Each number is 50 + 15 x the weight over its row's rms, rounded and kept within 0 to 99. Layers, rows and columns count from 0. The size before them is the row's rms in percent of the matrix's.

# layer 3 MLP down (transposed), 1024x512, rms 0.0364, rows 935-943, columns 256-383
103:67 63 44 47 69 60 32 34 61 56 39 43 32 54 50 66 50 55 66 29 51 22 65 18 30 48 49 29 78 40 46 42 57 48 62 61 55 35 51 45 74 65 71 62 58 47 60 51 40 38 46 62 13 56 26 56 61 32 56 53 50 79 46 80 37 50 44 67 50 54 29 45 64 52 48 70 55 49 69 43 47 36 43 31 25 32 73 49 56 62 43 51 37 48 59 36 50 56 31 56 47 35 70 75 36 61 69 85 60 55 22 53 59 34 66 39 67 42 39 65 21 64 55 71 61 58 26 38
089:53 73 59 54 48 73 57 40 37 71 18 25 47 52 55 51 52 43 51 31 40 80 30 49 58 31 62 41 27 59 45 49 43 40 36 69 46 26 52 61 44 55 10 65 65 38 42 80 44 62 27 36 75 39 42 68 36 68 74 56 69 25 48 66 64 29 53 57 57 31 51 58 55 30 62 71 40 26 47 49 50 30 58 44 58 47 51 48 52 49 58 55 59 51 83 67 56 66 55 55 67 57 55 48 42 49 42 56 40 59 52 67 39 39 49 38 31 55 42 53 66 41 58 45 32 18 62 44
104:39 68 74 48 61 49 55 61 40 53 62 33 28 20 54 41 50 73 35 50 41 49 46 59 45 41 71 43 49 51 49 38 14 50 56 49 50 47 70 24 63 64 76 57 82 63 58 61 44 32 47 48 35 62 25 81 66 40 60 46 46 41 73 52 43 36 47 49 45 81 52 73 41 55 32 37 29 46 11 27 46 35 75 42 48 38 32 94 42 19 79 47 76 73 52 52 54 52 35 41 49 27 62 61 26 50 77 51 51 49 49 49 61 62 69 50 48 23 51 28 31 48 51 49 64 58 45 29
100:74 57 45 59 62 60 52 50 74 41 62 69 25 44 57 53 61 52 37 58 37 44 45 50 36 59 65 46 51 71 67 54 33 30 61 55 39 67 47 59 28 23 44 45 34 48 22 48 56 41 54 46 58 61 38 68 61 53 79 57 33 68 40 72 43 50 42 49 65 27 45 53 32 30 47 57 57 48 27 45 42 67 44 48 41 49 83 78 67 28 39 54 58 48 66 68 47 64 68 37 34 38 66 60 43 76 52 54 40 49 26 53 37 44 47 58 59 35 58 73 54 35 72 47 38 55 56 50
094:55 36 43 77 49 52 59 34 58 25 33 41 60 45 46 58 19 44 53 75 48 37 55 65 38 48 39 48 55 61 68 42 45 47 28 58 68 46 56 65 63 56 73 48 50 28 48 21 44 25 49 59 58 58 57 17 34 43 56 50 28 72 65 71 74 10 61 83 32 30 77 20 24 70 29 81 42 64 43 17 64 46 67 41 45 77 37 43 29 73 38 31 35 65 53 47 65 79 29 42 32 63 39 61 45 81 42 26 52 47 42 33 39 42 99 48 25 55 43 50 37 71 55 61 37 43 42 44
094:29 50 54 50 41 36 54 53 35 19 45 29 33 78 59 23 54 61 48 54 82 63 47 59 60 37 58 57 48 82 41 60 41 58 43 75 63 21 75 35 45 78 54 45 56 34 49 34 40 48 54 63 67 47 66 51 28 46 42 24 58 45 47 34 60 58 78 65 54 48 47 64 55 44 61 67 50 50 56 46 55 52 52 36 48 45 49 31 61 56 94 36 65 45 27 41 57 70 73 77 21 36 46 39 58 77 54 73 44 42 44 52 65 54 34 46 35 37 38 39 34 54 46 27 35 31 33 47
099:53 49 50 71 43 37 43 61 88 63 51 43 59 51 47 55 58 78 37 48 74 38 35 37 60 59 67 60 35 63 76 67 23 23 48 60 75 48 53 46 68 48 70 63 38 53 35 43 68 36 52 51 27 20 63 41 28 29 63 56 63 80 37 28 11 35 60 45 47 41 30 27 35 59 62 59 41 48 26 73 38 35 53 63 50 99 34 68 60 56 39 44 38 32 33 74 56 46 51 39 80 48 40 36 52 48 45 59 51 48 50 37 64 48 59 56 42 84 45 54 37 50 48 52 69 44 55 30
100:46 33 61 53 71 30 55 39 46 56 68 35 18 39 51 48 65 40 75 60 70 36 40 58 55 46 54 59 55 47 64 57 79 67 74 54 87 59 55 42 25 68 51 70 47 29 49 52 42 76 02 58 24 67 92 85 35 55 41 43 72 18 48 67 22 70 65 56 66 57 45 36 56 39 45 26 53 59 56 50 55 72 43 21 64 48 92 49 52 26 57 56 60 70 54 60 55 65 69 40 37 45 44 49 37 38 63 55 35 64 58 58 55 49 24 48 52 49 35 68 44 47 54 86 38 59 50 55
101:48 86 54 54 37 30 54 48 38 35 32 56 47 76 49 46 39 56 59 56 20 35 58 59 61 41 49 46 40 61 42 49 41 56 37 51 48 54 51 45 53 52 33 45 44 30 73 52 55 56 37 45 49 28 44 49 30 50 33 40 50 49 37 48 29 44 29 26 54 40 52 59 40 45 38 47 61 35 62 69 50 55 27 58 63 41 69 40 45 46 76 19 42 67 55 60 73 40 57 55 41 40 45 78 29 59 21 59 39 67 53 50 45 45 36 24 14 79 56 71 64 64 44 36 57 56 55 31
# layer 3 MLP gate, 1024x512, rms 0.0398, rows 936-944, columns 256-383
092:51 46 66 18 46 33 63 42 37 64 42 54 52 59 74 31 63 50 32 63 36 72 48 37 41 48 50 70 52 51 32 38 33 47 70 35 51 42 66 83 52 29 67 28 47 38 48 62 45 54 42 71 53 45 56 67 81 49 12 28 53 78 28 27 46 78 51 44 22 80 46 42 51 66 35 43 31 45 51 36 45 43 42 51 55 77 57 55 49 55 66 53 66 48 32 58 61 25 59 31 61 51 33 58 28 58 48 61 63 61 42 55 48 51 56 44 65 64 38 57 33 32 45 43 10 36 59 45
105:44 53 83 68 62 28 53 45 47 25 57 45 52 52 68 47 42 41 65 23 41 43 43 49 34 20 50 56 64 67 49 55 53 32 26 42 56 39 45 61 59 40 40 50 70 49 36 67 67 38 27 41 48 53 53 40 46 29 56 66 63 33 68 24 63 57 27 81 47 35 59 36 60 62 30 39 26 77 48 58 80 66 51 02 32 51 38 49 33 46 53 47 46 53 65 43 72 66 54 26 40 31 72 62 75 30 25 34 46 23 73 49 68 61 55 48 42 70 66 75 69 63 61 32 68 51 52 67
103:44 20 58 38 50 65 44 25 45 84 66 63 68 50 28 35 63 68 10 33 44 31 62 36 61 42 33 31 46 52 56 70 31 43 45 59 19 67 79 50 60 55 75 38 54 44 55 65 56 56 67 57 55 33 45 64 65 52 64 59 41 41 43 61 62 33 42 43 44 67 58 50 67 59 45 39 36 35 41 70 69 49 78 46 79 72 33 44 58 51 31 49 34 59 61 28 43 81 67 55 64 77 72 45 75 46 32 44 60 50 48 66 49 26 57 46 55 51 40 46 45 45 49 31 51 40 53 53
093:27 42 36 47 44 50 60 38 48 45 46 50 40 32 49 53 76 52 29 53 53 34 63 56 27 49 49 69 72 46 38 65 57 46 39 44 48 20 78 50 49 52 49 26 63 25 33 39 53 20 60 67 72 33 36 47 47 42 47 29 52 57 40 62 73 14 73 34 39 63 35 73 46 41 66 64 66 69 52 18 51 69 35 90 36 42 65 61 30 25 48 69 40 46 44 46 30 58 33 32 68 39 73 49 71 45 16 47 41 72 44 51 45 61 71 65 37 78 40 32 68 38 51 67 43 40 65 39
103:47 60 63 49 51 20 51 36 38 48 56 37 27 38 54 45 45 36 37 67 63 47 73 53 58 39 65 50 66 57 37 48 78 47 33 55 41 50 55 19 34 57 13 48 57 55 57 59 39 14 46 50 61 46 46 68 59 56 42 48 46 48 51 34 56 71 50 57 73 71 44 76 61 31 57 67 33 62 63 45 90 42 63 33 50 32 60 54 30 39 64 43 61 70 51 63 77 67 47 38 51 55 55 63 89 48 61 41 51 25 62 23 58 61 40 99 28 32 42 72 33 59 45 59 48 42 54 76
096:53 69 99 32 87 53 65 44 41 54 46 44 46 47 35 58 40 36 59 59 30 55 49 62 28 20 57 42 49 28 74 18 70 43 35 62 68 61 53 53 39 48 52 68 45 19 52 43 36 34 36 80 83 34 45 58 40 52 61 34 46 30 29 38 41 58 43 47 40 58 49 76 55 53 43 34 41 40 64 28 57 52 49 56 45 60 62 50 59 22 52 67 54 84 60 64 30 80 57 66 43 49 49 64 37 47 48 17 37 62 66 55 36 56 51 52 45 34 40 65 37 58 63 61 54 54 91 41
103:68 62 47 40 26 81 49 50 55 42 38 46 67 61 78 72 37 53 19 60 14 60 86 47 68 67 49 45 63 63 51 57 56 69 51 36 18 46 37 24 49 23 34 33 59 50 61 43 82 50 49 49 41 53 35 24 61 59 59 52 28 50 65 29 60 70 61 60 48 40 47 52 59 56 56 71 39 44 56 34 51 38 56 60 62 44 48 78 46 69 60 32 18 50 49 50 61 74 51 39 77 57 50 53 46 57 14 58 51 50 61 51 49 56 80 59 44 45 59 43 19 47 57 53 24 31 56 42
096:38 61 61 78 46 41 57 47 52 37 48 47 36 61 44 41 72 59 79 41 52 81 56 65 29 26 77 42 41 46 43 50 53 18 57 49 45 79 57 55 64 52 53 16 56 63 63 59 53 76 33 72 72 61 75 38 36 44 37 72 52 68 39 60 69 65 27 31 53 54 41 61 53 33 49 41 57 34 48 56 64 59 33 56 60 58 21 54 60 59 61 64 42 52 59 61 58 74 59 59 46 55 28 67 16 40 54 67 45 45 40 45 38 47 59 59 44 57 54 68 56 69 27 61 47 46 54 35
099:53 46 47 51 32 46 33 27 80 26 73 17 34 59 56 37 61 60 52 56 56 39 45 51 31 58 35 26 43 43 53 45 39 37 37 58 34 61 60 27 26 40 32 16 57 41 61 36 31 42 45 84 36 89 46 33 53 37 50 24 54 34 31 67 33 24 40 36 54 66 84 62 55 49 63 09 62 43 40 61 75 54 47 30 52 41 40 46 71 53 31 63 73 40 59 32 56 39 29 17 61 79 54 43 55 65 61 45 47 37 49 53 45 59 54 41 51 52 52 57 46 46 72 48 50 52 62 61
# layer 3 MLP up, 1024x512, rms 0.0401, rows 936-943, columns 256-383
093:42 30 47 42 58 39 50 47 55 60 61 55 61 48 56 62 44 62 39 55 58 44 47 52 42 51 63 42 38 30 54 47 53 44 65 32 46 60 56 52 56 33 50 35 50 73 76 30 74 32 51 85 60 66 39 33 47 28 65 42 56 65 49 57 40 48 12 56 41 59 41 37 55 38 26 45 52 62 34 55 42 76 50 37 39 52 63 79 48 70 48 37 17 58 48 62 47 55 00 32 53 38 15 66 46 61 80 47 39 59 50 13 59 29 53 62 53 66 70 44 54 25 66 70 53 65 52 34
103:58 47 34 61 77 54 55 59 35 60 64 45 43 64 61 27 53 42 52 33 27 45 41 75 23 63 34 43 23 53 49 34 58 53 38 46 84 49 27 38 49 45 43 30 46 71 46 31 46 58 52 50 57 41 34 62 66 47 84 53 56 49 71 31 44 65 45 41 46 42 20 59 53 61 46 35 25 33 47 48 38 27 72 35 69 68 47 78 78 57 61 37 80 56 49 60 58 52 33 53 42 61 33 79 36 51 70 30 66 42 43 57 23 47 26 51 62 41 66 30 38 51 55 48 48 57 39 36
099:58 38 31 51 32 48 23 58 39 39 27 72 51 39 31 47 59 58 46 58 78 62 68 66 68 36 66 40 73 52 46 49 41 58 31 44 24 30 32 63 70 38 79 30 59 71 42 52 72 53 31 30 31 84 53 48 56 66 29 47 36 34 43 71 49 51 37 39 14 49 79 54 43 62 60 47 65 54 73 37 64 44 52 65 49 50 34 66 55 77 58 70 68 48 25 39 63 51 53 56 64 81 28 34 36 22 41 26 40 44 84 48 41 47 45 47 40 40 54 54 28 58 30 45 35 47 41 76
092:25 42 31 59 63 42 73 82 28 71 47 45 36 65 62 77 73 45 49 52 43 63 57 40 37 63 59 50 49 40 38 37 35 61 38 37 45 34 46 60 61 84 73 42 59 37 47 34 31 41 56 30 43 61 59 48 69 57 34 53 75 42 54 61 33 47 53 37 30 30 35 70 65 66 70 38 45 25 50 67 45 46 50 32 61 57 54 60 65 61 51 75 73 60 58 59 33 63 64 45 67 53 48 60 60 43 52 44 65 34 64 34 58 64 61 48 66 29 48 47 59 38 24 34 53 61 42 38
097:61 65 17 54 42 59 34 59 58 78 53 52 64 43 42 50 59 12 68 68 63 44 84 43 50 46 52 29 36 26 48 37 40 61 50 55 25 42 44 74 67 49 73 49 82 65 69 50 48 50 24 62 54 38 51 46 47 48 42 64 26 46 49 56 42 56 55 34 66 69 70 77 67 54 51 46 72 64 73 42 31 70 74 74 26 57 42 51 42 56 57 64 47 44 38 51 00 34 42 52 54 58 48 54 42 30 65 29 50 67 62 41 43 54 67 76 68 47 51 81 67 34 74 62 63 23 55 61
097:65 52 53 30 16 48 38 37 52 53 80 68 63 60 42 60 62 27 67 31 57 47 21 34 49 36 43 72 39 36 33 50 50 47 55 51 56 27 57 78 65 37 40 53 33 32 62 43 56 55 59 73 53 45 39 19 07 44 62 76 18 33 33 38 53 79 50 61 37 77 63 53 50 38 49 66 43 85 65 62 37 50 61 22 73 39 58 35 57 50 58 52 63 51 54 35 33 61 37 65 30 48 52 64 59 27 64 18 56 55 62 50 58 67 56 50 47 41 32 37 43 48 49 56 35 59 47 65
097:66 52 82 67 54 77 27 41 26 58 44 28 26 51 64 70 27 60 61 42 31 44 54 56 37 55 38 58 46 59 45 62 35 38 60 60 41 44 46 57 59 26 62 53 70 51 59 44 84 58 63 62 71 34 34 63 56 61 69 43 40 65 44 33 80 54 45 48 34 59 32 67 50 68 49 16 38 35 43 28 31 41 40 53 56 37 40 62 56 77 22 51 60 68 69 43 13 42 51 38 48 53 56 55 34 31 64 59 63 52 72 46 58 35 63 39 58 39 36 30 47 62 30 40 53 38 49 27
097:22 29 40 47 85 43 59 66 29 60 69 48 56 49 53 60 55 34 58 56 53 33 67 26 35 36 40 59 37 59 46 90 39 27 60 45 22 48 51 24 61 25 46 64 60 59 28 59 37 36 47 42 37 31 51 40 40 51 39 67 33 30 65 47 68 31 52 55 49 45 31 25 35 32 38 55 34 43 46 35 45 47 69 57 56 68 50 68 38 42 18 43 61 72 29 35 37 53 55 56 45 54 29 30 55 57 50 36 42 42 48 52 31 41 63 53 24 61 44 83 67 56 60 47 45 40 58 50